Part of a small language model's weights.
Architecture: RMSNorm before each block, no biases in attention or MLP, untied embeddings.
Training: a variant of SOAP for these matrices, 818M tokens, 3431 steps.
Each number is 128 + 24 x the weight over its row's rms, rounded and kept within 0 to 255. Layers, rows and columns count from 0. The size above them is the row's rms in percent of the matrix's.

# layer 7 attention query, 320x320, rms 0.0288, rows 0-52, columns 0-63
size [101  94 106  95 100  88  89  92  98 104  94 115 111 111 110 120 116 109  98 108 105 115 101 110 106 104 113 104 115 104 118 108 107  96  91  90  93  89 102 102  99 108 108 102 109 111 114 111 107 105 113 112 105]
[[125 128 118 131  92 141  92 157 105 113 129 113 127 120  89 169 104 112 167 104 120 111 130 101 152 147 134  65 118 137  81 169 136 130 120 179 120 151 139 136  95 142 128 186 122 159 112 146 134 146 132 116 122 173 143 110 138 158 170 136 137  98 138 167]
 [135 148 115 129 126 157 101 122 111 103  80  99 174 116 132 134 106 142 126 111 157 141 120 147 148 155 134 168  87 107 162 156 132 124 152 163 104 124 105 150 114 134 109 126 106 167 151  93 143 110 104 152 157 132 130 123 133  96  74 126  78 120 132 114]
 [ 95 150 133 126 113 121 114 125 144 127 139 139 139 109 122 139 115  83 138 123 143 114 117 126 157 110 131  98  99  84  98 135 129 160  84 103  94  98 148 119 130 138 126 139 126 116 119 195 116 142 130 107 122 110 108 149 135 116 121 151 121 141 147 155]
 [ 83 159 170 113 140 120 139 116 129 109 127 119  87 122 124 131 120 132 120 117 130  95 140 128 109  94 133 131 171 142 126 130  92 106 110 122 127 105 140 115 124 126 123 126  93  89 131 141  97  92 109  98 126 125 121 144 117 111 155 147 120 174 106 173]
 [133 138  89  93  88 149 120 118 107 124 127 124 123 124 123 142 140  85 124 122 155  91 117 101  77  58 159 115 115 136 119 169  94 138 134 134 133 168 129 134 111 148 138 138 142 120 173 153 109 143 217 149 142 123 160 139 115 136 133 161 164 140 152 168]
 [125 198 154 135 133 109 109 116 141 138 120 104 138 135 124 147 160 118 146 123 125 100  82 133  86 142 150 148 187 183 140 118 121 146 140 130 123 138 122 128 154 150 139 130 111 121 114 126 128 113 115 169 107 169 136 106 155 122 126 117 150 121 166 141]
 [138 124 127 159 128 174 128 133  86 160 132 114 140  61 135 135 117 133 143  82 143 103 155 132 167 171 126 115 131 118 115 109 160  83 157 152  89 109 175 150 164 127  98 115 113 147 137 132 147 159 135 132 157 134  88 136 152 125 108  96  99 120  82  80]
 [ 87 116 132 172 175 123 134 190 120 128 110 105 126 177 133 126 118 129 160  98 150 140 145 145 135 132 118 102 152  95  56 159 103 110 116 146 101 145 164 110 133  87 129 114  97 141 144 120 120 111 130 144 108 120  87 114 146 124 169 134 124 149 133 146]
 [118 168 131 149 102 133 118 156 141 122 119 134 128 186  96 129 106 136  67 114 144 128 124 121 173 126 143 109 115 135 115 129 146 151 109 108 146 134 175 140  84 126 137 124 120 120  65 107 140 129 119 132 128 142 143 109 133 180 157 109 107 162 150 149]
 [148 105 130 131 156 104 142 142 129 132 142 133 128  91 152 133  87 123 117 106 103 155 183 150 173 130 137 173 160 124 161 114 117 154 137 106 106  96 130 177 129  79 158 134 108 139  87 104 137 120  74 114 134 105 110 126 129 125 163  93 116 159 131 100]
 [127 129 117 159 151 130 150  97 150 142 139 132 121  71  84 166 156 145  96 132 140 130  93 157 154 129 145 115 106 132 110 136 113 155 113 115 141 111 104 155 131 127 109  94 103 106 125  92 121 114 150 111 144 135 121 147 159 138 124 104 138 127 118 126]
 [108 135 147  86 165 137 157 108 151 117 139 136 132  98 118 139 122 114 167  88 113 134 121 110 136 124  98 138 132 126 130 146 105 142 154 153  90 139 133 152 160 118 113 168 108 121  75 156 104  95 134 100 159 186 113 174 112 114 142 138 113 159 103 156]
 [167 136 107  98 104 138 151 108  99 117 151 132 161 146 136 126 149 122 126 140 123 121 134 100 155 151 141 138 150 160 111 121 105 122  96  72 120 157 110 110 135 127 131 118 114 144 135 118  94 136  98 118 130  70 118 119 123 144 154 153 169 182 149 143]
 [137 117 102 125 140 119 150 181 133 175  91 118 175 124 119 151  76 147 119 135 132 116 137 108 166 117  99 123  93 133 121 165 123 146 135 124 136 163 142 134  81 153  71 154  98 109 173 150 130 158 115 109 130 138 137 139 111 165 127 147 156 132 123  98]
 [103 131 149 112 112 139 143 145 120 126 119 136 114  79 137 109 147 135 104 121 136 136 148 133 163 141 179 117 169  99 144 132 157 134  94 102 118 124  96 179 151 139 101 142 139  82 151 119 112 123  91 159  82 119  99 134 156 120 114 123 122  93  98 170]
 [104  99 141 108 150 137 120 104  93 124 151 150 140  68  70 130  92 100 123 130 155 141 144 132 106 108 108 123 132 152 138 121 143 121 142  87 108 146 161 138 149 116 140 160 103 108  96 126  85 112 122 106 160 147 169 113 145 101 144 120  75 144 111  98]
 [135 157 133 135 123 109  81 107 144 132 125 109 139 140 155 129 135 158  52 107 104 156 163 130 163 167 149 149 151  73 148  94 148 109 140 118 116 186 135 101 123  75 146 185 109 127 104 143 154 113 145 131  96 135 142 110 112  86 113 107 109 149 112 104]
 [103 117 135 108 112 142 167 117 142 131 125 137 127 134 151 118 129 170 156 133 141 109  98 115 130 100 128 160 102 100 117 121  92 102 142 136 134 111  71 137 142 181 153  92  87 154 154 131 170  96 116 109  64 129 132 131 214 106  98 151 115 113 126  85]
 [142 145 167 127 105 100 156 151 126 108 139 118 135  59 126 109 127 135 160 121 111 119 175 116 123 106 137 128 113 107 162 125 120 134 110 126 115 104 133 123 158 113 154 139 102 106 123 121 150 152 106 137 177  99 123 131 149 112 105 137 132  98  95 149]
 [ 88 127 114 118 118 127 108 153 114 122 132 137 112 122 127 156 139 150 114  99 138 142 142 131 171 105 147 169 136  62 132 171 171 145 166 111 166 111 199  72 101 142 135 127 136 125 107 130 102 122  92 113 158 162 106 121 107 146 138 156 119 160 112  88]
 [117 149 146 118 135 171 135 141 103 141 100 114 117 160 132 122 145 111  69 153 124 135  81 112 105 137 133 129 109 170 144 142 132  88 132 104 156 126 145 138 110 113 124 112 131 163  92 132 120 104 180 154 132 103 125  83 148 141 123 127 139 157 151  62]
 [115 114 187 157 148 114 109 130 103 134 151 103 118 112 138 133 117 122 107 153 149 146 129 128 158 102 104 154 141 120 130 149  76 132  93 149 155 132 124 139 159  98 114 153 144 130 108  79 157 150 141 177 142 139 103 122 145 101 126 105 124 111 158 155]
 [163  83 164 162 115 133 123 135 130  94 119 124 120 160 129 136 126 104 148 139 144 135 138  84 137 161  95 165  89 132 104 113 108 155 121 137  79 145 129  92 116 105 129 165 124 120 109  93 137 150 139 133 144 134 107 119 120 123 134 121  74 158 114 125]
 [155 144 158  91 130 102 104 104 110 131 113 132 128 111 171 134 182 132 141 119 130 140 118 108 157 124  84 129  49  97 136 123 112 119 113 155 117 160 133 149 147 135 107  93 124 117 129 167 154 120 160 122 128  83 134 133 158 140 114 107  70 136  95  74]
 [ 96 154 114 105 141 125 122 143 134 125  62 126 101 101 123  90 134 143 126 142 122 173 136 120 108 118 144 117 125 144 128 150 122 130 114 145 143  98  94 167 102 107 130 152 117 114 133 130 140 141  78 131 140 101 111 113 156 148 131 131 102 120  99 149]
 [119  69 165 109 119  87 100 175  92 152 152 123  93 175  96 123  82 150 113 152 142 116 151 137 123 124 144 126 120  96 148 101 123  98 166 120 117 168  87 119  87  79  74 150 148 136  98 134 142 123 104 153 141 105 127 130 103 170 104  91  93 143 121 106]
 [123 146 104 147 128 141 138 154 183 128 146 113  92 165 120 127 157  90 121 139 127  99  62 132 128 150 172 124 130 157 146 150 128 125 122 109 150 145 121 129 130 145 121 153 133 129 153 150 116 123 143  91 137 104 143 119 128 126  98 147 155 131 163 136]
 [ 69 135 105  95 120 144 122  95 103 117 111 150  56 111 133 112 101 127 149 180 179 121 171 184 129 135 141 119 160 137 134 165 144 142  94 120 122 120 115 145 130 138  87 122 107  94 126 137 181 101 100 133 128 122 132 132 101 131 128 143 137 112 128 121]
 [137 147 104  77 104  79 122 133 118 152 111 142 168 129 139 157  92 116 150 155 119 132 123 148 102 127 124 125 148 155 100 152 132 142  97 137 164 143 128  85 144  84 126 182 104  99 153 118 126 105 117  89 131 134  77 145 103 140 124 151 156 111 158 113]
 [127  98 125 177 102 125 158 124 131 147 140 126 124 132 157 143 153  96 123  80 129 148 141 105 107 162  71 147 137 127  80 134 127 128 150 119 134 128  81 136 102 124 114 144 126 148 132 173 127 122 118 105 110 111 127 142 136 174 106  86 116 114 172 129]
 [137 169  96 144 161 186 137  87 136 137 120 150 137 143 107 124 131 165 141 124 156 126 113 144 105  80  98 116 120  86 116 164 110 100  91 145 136 135 114 149 104 136 107 139 158 126 137 105 130 127 128 148 138 122 176 144  93 123 107 147  88 148  83  97]
 [137 116 138 134 135  77 130 131 115 135 149 125 115 112 126 179  90  96 140 183  90  80 121  67 142 179 118 140 150 105 128 160 142 141 105 143 137 119 150 147 123 166 107 142 135 127 113  69 133 117 119 143 186 131 152 149 128 128 125  90 165 154 134 128]
 [155 134 112 114 120 132 147 117 131  86 171 148  84 120 117  86 154 168  92 109 125 113 136 130 174 168 166 142 131 107 150 142 137 130 111  99 137 156 141 143 148  79 110  85 123 122  87 131 163 119 127 111 145 116 105 128 163 121  88  95 134 136 133 141]
 [139 122 136 120 169  97 107  96 117 114 116 134 100 184  85 117 184  97 106 132 144 150  85 110 130 146 143 162 112 151 145 132 153 127 130 137 125 146 140 142 160 103 122 142 142 143 101 144 185 121 184 135 131 135 163 151 127 125 138 152 102 124 140 125]
 [147 119 144 117 161 110 127 133 124 163 109 144 148 170  88 123 128  82 115 127 149 122 110 135 130 128 156  74 106 105 129 106 112 162 121 121 102 130 120 147 125 102 144 152 130 127 129 129 140 105  96 136  88 173 166  86 140 152 181 128 123 138 154 145]
 [ 77 151 128 106 120  82 107 146 126  89 160 121 137 134 116 186 142 132  83 168 122 104 138 113 120 116 136 114 128 129 134 139 115 159 110 149 107 133 167 133  95  96 106 135 116  86 143 118 120 110 171  95 130 114 135 103 118  93 104  88 120 129 110 127]
 [112 144 148 136 114 131 129 123 123 171  98 167 163 122 128 145 146 105 136 129  61  99 125 127 104 137 122 129 123 124 119 103 140 153 164 156 117 135 157 111 148 147 173 132 132 148 147 127 126 113 107  79  94 170 165 127  69 107 147 119 133 108 125 126]
 [124 145 143 142 145 124 138 122 139 106  95 117 132 132  96 130 174 176 108 116 155 139  96 157  72 176 110 164 126 145 147 162 126 141  78 128 135 113 126 129  90 151 156 110 103 156 121 127 160 180 114 130 141 106 131 166 131  97 108 117 148 112 158 128]
 [144 123 161 123 125 150  83  85 138 154 125 130 157 139 124 132 168  94 103  64 133 137 122 163  85 135 155 125 141 129 171 127 144 109 139 113 120 125 133  84 139 152  91 117 128 156 123 106 194 164 144 114 149 113 115 150 116 153 139 135 136 115 171 135]
 [141 105 107 124 123 126 141 141 125  84  77 149 107 158  86  96 148 125 125 115 114 116  84 103 125 101 166 143 129 177 133 112 108 124 178  90 162 144 141 119  85 153 135 153 107 129  92 115 106 118 114 173 157 105 152 128 152 111 166 125 153 142 145 100]
 [153 114  79 126 111 113 144 135 126 157 172 141 139 118 112 118 147  48 158  96 106 131 151 117 115 146 127  93 154  67 141 131 156 128 111 125 153 121 136 138  87 155 119 169 148 143 139 140 156 110  92 122 140 109 158 129 159 140 140 125 137 103 188 135]
 [160  88  97 113 126 163 136 122 168 112 117 151 139 134 143  92 155 146 127 113 105 118 119 123 110 131  97 130 141 128 123 113 124 107 171 141 117 133 111 122  94 155 144  89 141 129 116 151 105 173 138 125 180 122 122 106 146 166  87 168 127  93 154 104]
 [128 164 130 112 154 176 140 151 131 148 146 127 132 110 107  96 168 155 126 156 174 142 111 114 126 144  88 159 131 188  90 150 101 151 132  95 122 133 132 144 110 140 149 149 124 129  97 131 135 116  98 129 128 130 111 118 115  93 129 103 120 119  84  96]
 [116 131  96 109 134 111 127 199 117 146 159 125  89 145 156 125  90 115 178  94 182  86 170 103  82 130 155 119 163 155 174 149 142 153 146 133 123 147 125 123 114  92 122 133  90 133 131 140 150 142 151 118  97 152 133 131  94  85 122 126 121  79 140 113]
 [131 132  86 110 160 192 169 110 129 143 188 122 133 134 157 136 142 124 157 128 113 156 109 148 116  91 115 144 130 102 152 157  97 156 126 121 130 150  99 104 121 143 141  97 134 113 171 126 131 115 148 139 148 147 118 123 154 121  89 154 127 142 115 108]
 [136 137  66 110  81 130 114 139 165 104 160 137 165 160 126 156 107 123 144 122 134  96 176  97 154 160 131 133 163  95 141 123 103 138 164 115 134 126 183  88  96 148  80 116 148  96 113 139 120 105 133 121 117 191 104 119 181 125  91 115 153 121 183 135]
 [135 102 161 103 114 142 107 103 112 111 109 145 120 110 139 103  86 113 118 141 124 103 135 117 139  91 107 116 100 157 172 136 133 113 103 156 162 142 137 145 125 110 152 180  98 107 113 141 135 179 104  89 124 123 175  98  90 155  86  65  89 121 126 169]
 [112 181 152 129 135 144 127 121 113  99 120 132  96 107  95 143  97 103 106 140 165  86 118 122  94 107 118 149 142 155 117 106  81 155 141 141 116 150 117 153 116  73 112  88 122 140 152 131  87 130 164 131 132 169 103 147 194 123 150 153 121 153 106 155]
 [127 124  93 144 131 129  97 132 107 116 119 114 117  99 192 136 121 133 188 163 150 154 135 144 114 112 159 114  94 154 121 147 117 153 119 121 154 110 115 154  99 110  96 115 163 138 104 143 141 102 160 132 110 108 144 167  75 141 108 166 103 112 139 123]
 [ 92 134 139  96 126 133 120 144 130 114 129  85 113 149 145 172 171 133 136 138 141 120 145 120 112 148 140 129 103 133 130 115 128 140 144  95 134 136 123 136  88 143 125 155 126  85  97 104 165  99 122 113 120 145 155 151 169 143 104 156 105 109 100 128]
 [118 113 134 119  67 152 106 158 157 137 123 132 130  84 130 124 132 128 109  74  75 142  82 125 124 116 125 146 148 153 110 125 127 137 130 102 120 139 128 112 107  96 155 136 171  80  82 141  86 166  87  92 116 129 134  93 145 123 142 139 130  97 182 120]
 [148 136 133 130 130 115 123 122 113  88 130 133  91 143 141 165 163  93 120 163 154 134 128 163 106 151  94 135 120 104 123 131 140 108 114 116  81 104 128 159 146  62 102 142 159 147 129 129 124 107 130 126 109 175  95 140 124 164  78 107 120 170 146 129]
 [107 117 120 117 144 125 125 154 165 107 113 160 138 199  99 137 149 101 160  94 147 151  90 141 161 198 170 103 160  83 127 169  62 146 143 115 148 121 152 152  77 121 130 128 120 161 142 107  82 157 104 119 103 115 111 150 126  95 138 108 100 141 155 120]]
# layer 7 attention key, 320x320, rms 0.0287, rows 0-51, columns 0-63
size [ 98  93  93  92 102 100 101  90  98  98 110 110 111 127 105 112 112 116 118 110 112 110 113 112 108 107 109 104 117 113 118 111 103  88 106 101  95  95 103 105 106 114 104 109 104 102 114 112 103 104  98 106]
[[138  84 101 179 138 113 125 120 100  90 100 130 172 136 114 124 148 103 112 169 112 154  98 143 154 131 110 126 121 105 140 153 122 162 100  95 119 122 141 140 129 129 139 146 125 100 129 131 141 138 152 137 121  85 135 114  95 155 122 104 114 109 121 121]
 [136 100  99 139 152 136  84 144 132  96 147 137 129 129 136 120 107 125  95 165 128 132 182 127 146 124 100 123  89 137 133 187 107 128 134 138 127 134 122 106 115 153 128 110 104 115 161 125 141 154 124 135 136 146 148 155  88 125 109 109 146 105 155 134]
 [106 153 122  76 116 132 149 152 135 119 179  90 127 111 140 109 119 134 131 180  98 112 152 140 135 163  78 142 104 165 158 174 117 111 151 110 135 142 143 125 134 151 154  97 127 175 142 122  90  95 117 140 125 116 114 131 189 191  91 132 133 111 131 111]
 [161 147 129 146 133 129 131 138 141 121 131 116 119 134 131  89 139  84  72 140 169 100 108 105 161  85 123 149 132 163  86 118 133 156 124 156 165 141  91 140 119 121 124 151 161 126  97 104 119 126 143 122 143 145 157 135 101  76 116 126 138  79 134 112]
 [164 133  64 100 115 144  93 133 122 137 131 116 129 154 120 109 155 134 103  91 126 126 144 151 127 173 135 144 103 148 117 131 127 132 108 124 125 132 166 134 140 148 114 130 127 141 123 166 134  94 172 166 145 130 131 112 120 105  96 107 131 143 146  98]
 [129 187 152 103 134 139 161 153  92 111 108 149 128 111 114  95 146 105 103 105  78  95 133 129 128 138 135 124 145 156 141 119 161 163 139 166 147 163 106  56 126 132 177 152 170 156  72 154 126 108 143 112 140 166 145 121 126 134 130  85 151  98 115 172]
 [140 114 134 159 141 124  92 145 142  79 161 138 122  96 117 143 171 107 152 130 124 176 178 101 127 142 137  88  94 134 144 122 145 142 168 110 122 115 139 154 101 112 139 145 109 146 123 157 110 133 135 130 110 125 111  96 108 108 116 125 148 137 125 105]
 [125 102  99 134 115 167 130 131 107 180 147 134 140 164 129  97 118 172 100 106 110 113 109  99 138 144 113 119 140  60 128 144 152 148 126 119  85 109 168 163 119 129 139  92 110  97 150 104 123 130 127 148 149  90 122  92 126 146  94 149 119 153 138 106]
 [103 147 134  95 111 135 161 105  97 111 129 140 133 118  91 155 137 126 117 121 115  98 114 118  91 192 115 120 185 127 117 154 171 149 141  87 124 150 155  98 107 132 149 101 156  83 109 156 149 166 147 120 116 156 189 140 154  87 129 114 132 162 147 113]
 [104 119 122  99 142  80 134 154 118 181 146  97 134 128 122 122 131 153  95 157 155 112 169 116 127 145 137 123 127 173 149  94 133 153 175  88 120 130 116 142 159  98 103 147 105 108 102 104 107 147 128 155 153  53 110 121 126 113  84 144 124 134 136 124]
 [159 118 181 120 133 114 138 106 149 111  94 119 134 110 149 135  76 127 133 156 123 131  83 100 149 139 150 129 102 156 118 104  88 168 124 139 142 113 119 120 159 142 119 103 181 125 171 131 148 163 118 108 110 146 123 141 135 128 170 124 118 102 157 135]
 [126 125 118 107 132 107 100  76 160 136 126 130 182 117 132 124  77 115 132 144 127 153 151  78 152 112 119 128 107 130  96 151 152 128 130 151 126 125 110 144 175 138 121 118 160  80 152 130 103 143 106  95 130 127 122 129 127 154 160 118 110 117 139 160]
 [142 156 140 103 157 125 105 104 154 124 114 125 174 116 131 162 130 140 100 146 166 158  87 143 153 137 131 133 149 108 121 108 140 114 128 129 117 134 184 115 114 103 133 150  92 134 119 115 136 109 160 147 122 137 128 177 136 117 137 144 142 188 125 152]
 [ 86 119 146 140 142 127 107 137 144 115 135 140  85 162 132 140 144 121 114  99 122 119 150  90  93 133 179  84 160  94 123 158 105 102 149 131 142 165 142 125 139 140 145 102 124 102 138 126 117 131 154 121 132 101 130 127 139 145 127  78 157 188 115 139]
 [ 86 104 116 154 121  89 110 112 169 158 176 125 138 115 169  97 139 135 140 116 183 143  98 103 167  81 106 126 111 129 144 158 102 174 125 112 134 151 124 123 101 137 124 146 165 123 132 150 151 152 161 142 150  65 121 111 127 146 157  87 151 106 169 120]
 [138  96 118  99  62 101 103 177 105 156 177 103  88 144 127 124 189 133 139 182 105 137 126 139 149 115 111 153 157 138 139 106 144 126 162 119 112 102 154 153 126 183 153 145 131 102 173 125 147 155  91 102 135 114 158 133 133 126 104 156 122 138 163 165]
 [125  97 155 126 154 103 152  81 131 108 121 137 121  94 115  97 170 148  92 156 129 138 140 136 109  96 127 133 127 136 119 132 112 134 129 146 167 145  82 118 110 158 135 110 145  90 166 117 144 127 163 111 143 100 128 151 134 123 143  79  58  99  70  98]
 [123 173 120 167 137 110  99 125 152 111 133 109 128  99  95 184 121 163 136 105 148 133 115 174 135 118 107 121 106 119 145 100 177 132 118  87  98 112 154 150 133 136  75 183 120 160  61  94 122 149  75 121 134  64 103 139 105 161 122 154 146 117 117 106]
 [135 147  88 147 125 159 164 139 148 117 152 111 147 139 107 146 119 110 112  79 123  99 153 134 116 132 120 133 208 123 127  93 114 146 129 114 160 151 137  68 133 128 119 156 117 126 138 126 144 181 115 114 107 155 123 106 156 140 165 123 134 156 141 113]
 [111 112 122 114 122 102 116 104 110 144 143 138 166 133 106 121 142 126 101 147 122 139 120 147 161 102 134 136 119 120 102 162 111 144 172 102 139 141 127 127 139 126 136 102 127 141 187 119 111 119 127 151 136 114 116 148 153 174 135 134 125 146 116 120]
 [159 154  86 128 126 170 161 111 154 112 105 110 175 102 131 120 163  71 173  97 139 127  79  81 130 114 102 133 163 104 125 120 152  95 130 114 123 102  92  91 152  97 110 129 140 118 118 130 162 135 168 156 115 114 107 143 125 161 129 122 155 152 130 117]
 [110 141 116 101 145 106 135 142 147 121 138 109 129  92 141 139 156 128 139  75  94  97 144 120 173 142 110 119 102 129 107 141 119 147  89 142 153 108 180 134 134 129 159 129 116 126 125 132 129 136 186 110 153 119 104 149 133  64  96 153 157 138 140 141]
 [147 147 107 161 133 133 157 146 112 110 127 151 113 143 142 142 146 135 131 146 100 128 115 144 131 146  96 102 161  81 110 143 112 129 167 119 157 170 151 150 122 131 128 133  98  93  91 114 147 147 136 133 139 122  90 112  87 110 101 141 118 105 100 119]
 [147 101  83  66 132  71 121 152 125 144 111 115 109 183 121  86  76 103 112  98 120 153 119 111 115 138 136 140 118 142 128 125 141 155 106  99 124 112 113 141 128 138 127 132 110 137 133 139 108 131 138 137 165 123 127 129 120 136 115  98 138 157 113 123]
 [157 123 101 128 120 122 107 109  99 141 142 135 122 127 115 152 148 136  94 100 103  73 109 112 129 113  99  90 149 150 159 165 154 121  91 106 130 127 115 136 109 169 107 160 133 106 131 148 120 144  95 121 124  98 129 138 141 169 118 178 135 130 137 131]
 [134 109 102  65 125 162  98 102 143 105  80 156 110 118 120  82 170 154  94 114 123 160 131 110 121 127 140 116 111 122 134 104 123 103 159  97  73 143 147 138 136 114 120 147 108  87  99 158 134 105 133  93 144 146 173 126 123  88 110  96 154 116 164 138]
 [127 107 162 108 145 110 137 124 121 125 137  39 138 121 100 100 141 148 160 108 104 138 127 121 132 159 100 123 158  90  78  89  82 124 127 138  97 100 148 146 107 163 127  81 191  74 105 126 108 129  83 170 162 112 129 155 136 103  96 102 132 103 141 107]
 [164 154 118 149 122 137 114 165 130 152 121 181 100 148  97 115 132 154 127 132 142 177 122  87 174  82 139  98 140 116 144 147  91 112 169 114 137 112 140 155 123 122 105 123 119 117 131 122 111 150 108 167 131 103 117 115 101 129 152 118 114 128 134  56]
 [122 181 178 111 113 159 115  97 151 138 143 105 117 134 114 168 168 182 155  96 115 166 151 127 132 155 150 158 148 153 142  92 108 176 182 162 109 106 160 154 143 153 114 107 112 109 141 147 110 127 116  91 166 155 154 149 145  88 156 111 144 158 138 127]
 [122 126  89 110 120  98 149 132 109 114 131 108 101 145 158 106 134 129 145 123 119 173 133 140 127 154  97 129 111 128 124 110 119  90 142  91 144 117 127 149 135 130 171 160 103 146 157 115 167 137 121 134  96 131 111 113 126  95  87 104 110 108 160 110]
 [126 118 124 162 101 173 145 116 120 105  49 173 115 118 162  81 151 134 127 147 104 141 107 123  92 134 139 134 134 125 179 124 108 113 167 129 122 144 100 169 110 132 109 125 103 139 159 138 109 141 145 133  78 149 148 109 147 105 127 101 161 107 146 151]
 [120 122 115 135 118 129 111 119  94 106  83 153 114 126 127 136 129 124 131 143 119 145 129 125 119 100  90 146 143 143 115  96 105 136 123 112 149 139  98 125 100 142 103 153  85 159  54 147 106 114 137 125 151 111  84 129 114  99 114 133 116 150 132  52]
 [125 143 114 131 128  60 156 161 106 145  88 124 123 142 134 153 121 119 157 101 137 131  84 132 123 116 115 108 145 105 107  72 100 184 150 168 128 107 124 170 118 159  89 122 145 183 112 129 128 136 126 126 147 136 144 127 132  98 106 162 141 165 140 121]
 [159 125 167 120 138 104  94 147  89 107 157 139 141 151 130 134 152 143 151  79  88 149 127 148 129  93 114 116 135  81 103 125  92 112 137  75 102  91 129 118  97 126 114 169 104 141 212 104 146 138  70 109 159 137 173  77  92 103  86 104 169 141 106 131]
 [106 185  89 130 142 142 123 139 146 132 121 131 150 134 120 148 163 118 134 103 153 101 121 123 115 156 159 140 143 163  80 180 165 142 151 118 145 141 163 106  95 142 160 130  78  94  85 151 155 120 168 152 147 150 108 105 145 112 144 105 156 162 132  93]
 [137 126 144  98 118 157 133 129 139 125 153 100 121 105 133  82 122 123 135 123  86 113 127  77 136 138 160 122  96 153 145 174 110  90 127 151 175 113 104 164 115 148 112 161 112 130 147 109 117 134 118  99 136 154 118 133  90 105 132 137 159 146 142 151]
 [113 103 102 143 124 128 158 137 117 116 138 159 124 153 171 137 152 130 125 184 145 139 146 140 118 143 145 163 150 133 117 153 110 118 133 169 117  77  91 172 112  84 133 163 126 132 168 117 120 141  91 126 129 150 132 147 148 123 108 102 130  71 133 176]
 [126 101 145 124 155 148 161 122 105 123 107 120 119 145 121 120 149 168 131  91 106 103 104 110 100 128 170 119 139 166 107 165 113 110  94 137 140 105 131 131 153 148 127 146 100 176 119 102  97  97 152 145 175 111  91 137 129 135 103 135 144 146  74 132]
 [151  98 138 131 132 113 130  89 119 133 157 107 112 117 106 140 169  95 114  96 145 102 156  96 154 124  95 159  99  89 112 135 165 122 119 107  84 122 102 166 123  88  86 165  87 154 130 118 143 136 114 115 114 150 127 145 122 103 120 145 124 133 110 119]
 [138  72 124 104  78 110 134 102 140 145 155 130 112 145  89 131 133 115 137 100 113  51 144 134  94  77 163 148 133 101  97  96 168 120 122 105  95 110 132 155 129 167 137 124 134 131 107  96 101 109 134 119 122  98 119 148  98 157 109 112 117 103 101 138]
 [101 104 127 129  98 148 134 148 161 158  95 125 148 154 132  99  80 103 152 102 137 105 171 124 131 136 134 119 130 124 134 122 149 123 145 125  81 125 148 142 114 138 174 153 124 101 108 130 181 152 159 114 132 116 108 123 147  74  89 123 136 161 165 143]
 [118 141 106 144 118 156  79 152 145 114  80  94 120 115 143 129 154 157 104 118 149 117 118 142 102 141 153 148 161 124 127  75 113 125 131 140 149 160 157  86 105 140 162 164 155 119 128 179 111 135 104 135 113 140 153 113 139  91 136 132 145 167 172 105]
 [168 193 104 144 144 130 127 141 106 146 117 163 142  92  91 150 137 150  95 120 136 123 133 171 173 113 151  75 137  91 140 136 133 169 118 128 133  89 132 144 119 130 147 146 120 132  74 101 130 154 154 169 175 137  96 134 116 144 104 130 138 107 149 131]
 [123 133 123 113 156 181 116 130 135 157  89 109 159 103 196  94 105 146 136 116 107 112 166 118 140 135 139 149 136  98 104 117 112 181  57 140 158 135 125 122 145 103 126 115 153 122 103 158 132 133 122 112 113 125 109 151 153 137 117 136 145 130 130 164]
 [157 127 128 121 104  82  89 156 130 117  91 130 136 108 150 162 175 145 168 160  95 135 140 123 149 124  77 172 108 134 128 106 155 138 132 155 172 123 183 162  95 125 109 110 118 160 119  87 116 125 143  81 139 115 117 115 158 129 144 130 123  72  90 122]
 [134 147 132 147 115  91 138 181 163 111 140  96 102 136  98 121  98 139 148 173 130 150 179 113 151 106 163 118 109 135 176 153 114 169 140 108 133 103 134 111 168 154  71 125 129 137 151 137 123 106 167  96 132  84 154 123 148 159 106 173 125 153 122 193]
 [133 118 136 143  99 134 141 162 160 100 131  91 152 128 123 133 125 116 124 125 105 123 124 136 122 129 141 119 167 118 139 145 118  99 110 186 191 129 154 109 149 103  99  96  91 133 132 124 108  95 117 178 165 154 107 156 138 114 140  79 104 134 118 103]
 [121 125 124 101 159 159 121 105 114 151  66 147 127 105 161 137  69 143 130  93 141 154  85 128  97 131 164 134 134 137 134 127 136 108  71 157 118 129 133 158 191 158 110 159 162 125 156 155 110  94 134 151 133 150 146 154 139 117 147 155 116 130 121  95]
 [138 138 165 155  85 174 132 145 129 121 128 120 113 172  94 141 102 143 107 118 110 122 148  83 153 173 146 175 142  91 150 179 108  99 113  74 107 171 111  82 109 121 144 135 146 103  91 121 113 120 117 151 149 110 131  85 109 144 127 142 161 130 167 130]
 [ 94 159 120 137 152 123 106 155 140 120 110 131 124 160 126 109 183 143 174 127 137 123 127 166 146  96 138 144  87 146 133 118 181  80 180 135 133 111 141 115 125 132 143  98 120 124 115 147 119 119 144 149 166 107 124 100 138 120 151 105 149 159 120 117]
 [112 100 125 123  99 130 162 125 147 116  68 129 148 139 132 183 127 139 124 125 124 148 136 113 141 121 123 191 124 133 104 127 121 133 149 104 131 150 132 114 147 104 117 161 140 154 149 140 104 157  97 120 120 156 134 125 117 125  82 161 101 147 137 136]
 [108 160 101 155 119 111 127 125 129  97 179 121 150 132 108 116 113 113 158  98 162 125 119 160 169 132 120 117 119 113  92 139 135 130 143 101 120 148 116 169 122 101 117 116  95 139  95 101 155  67 124 109 112 156 146 132 146 138 122 131  83 141 116  98]]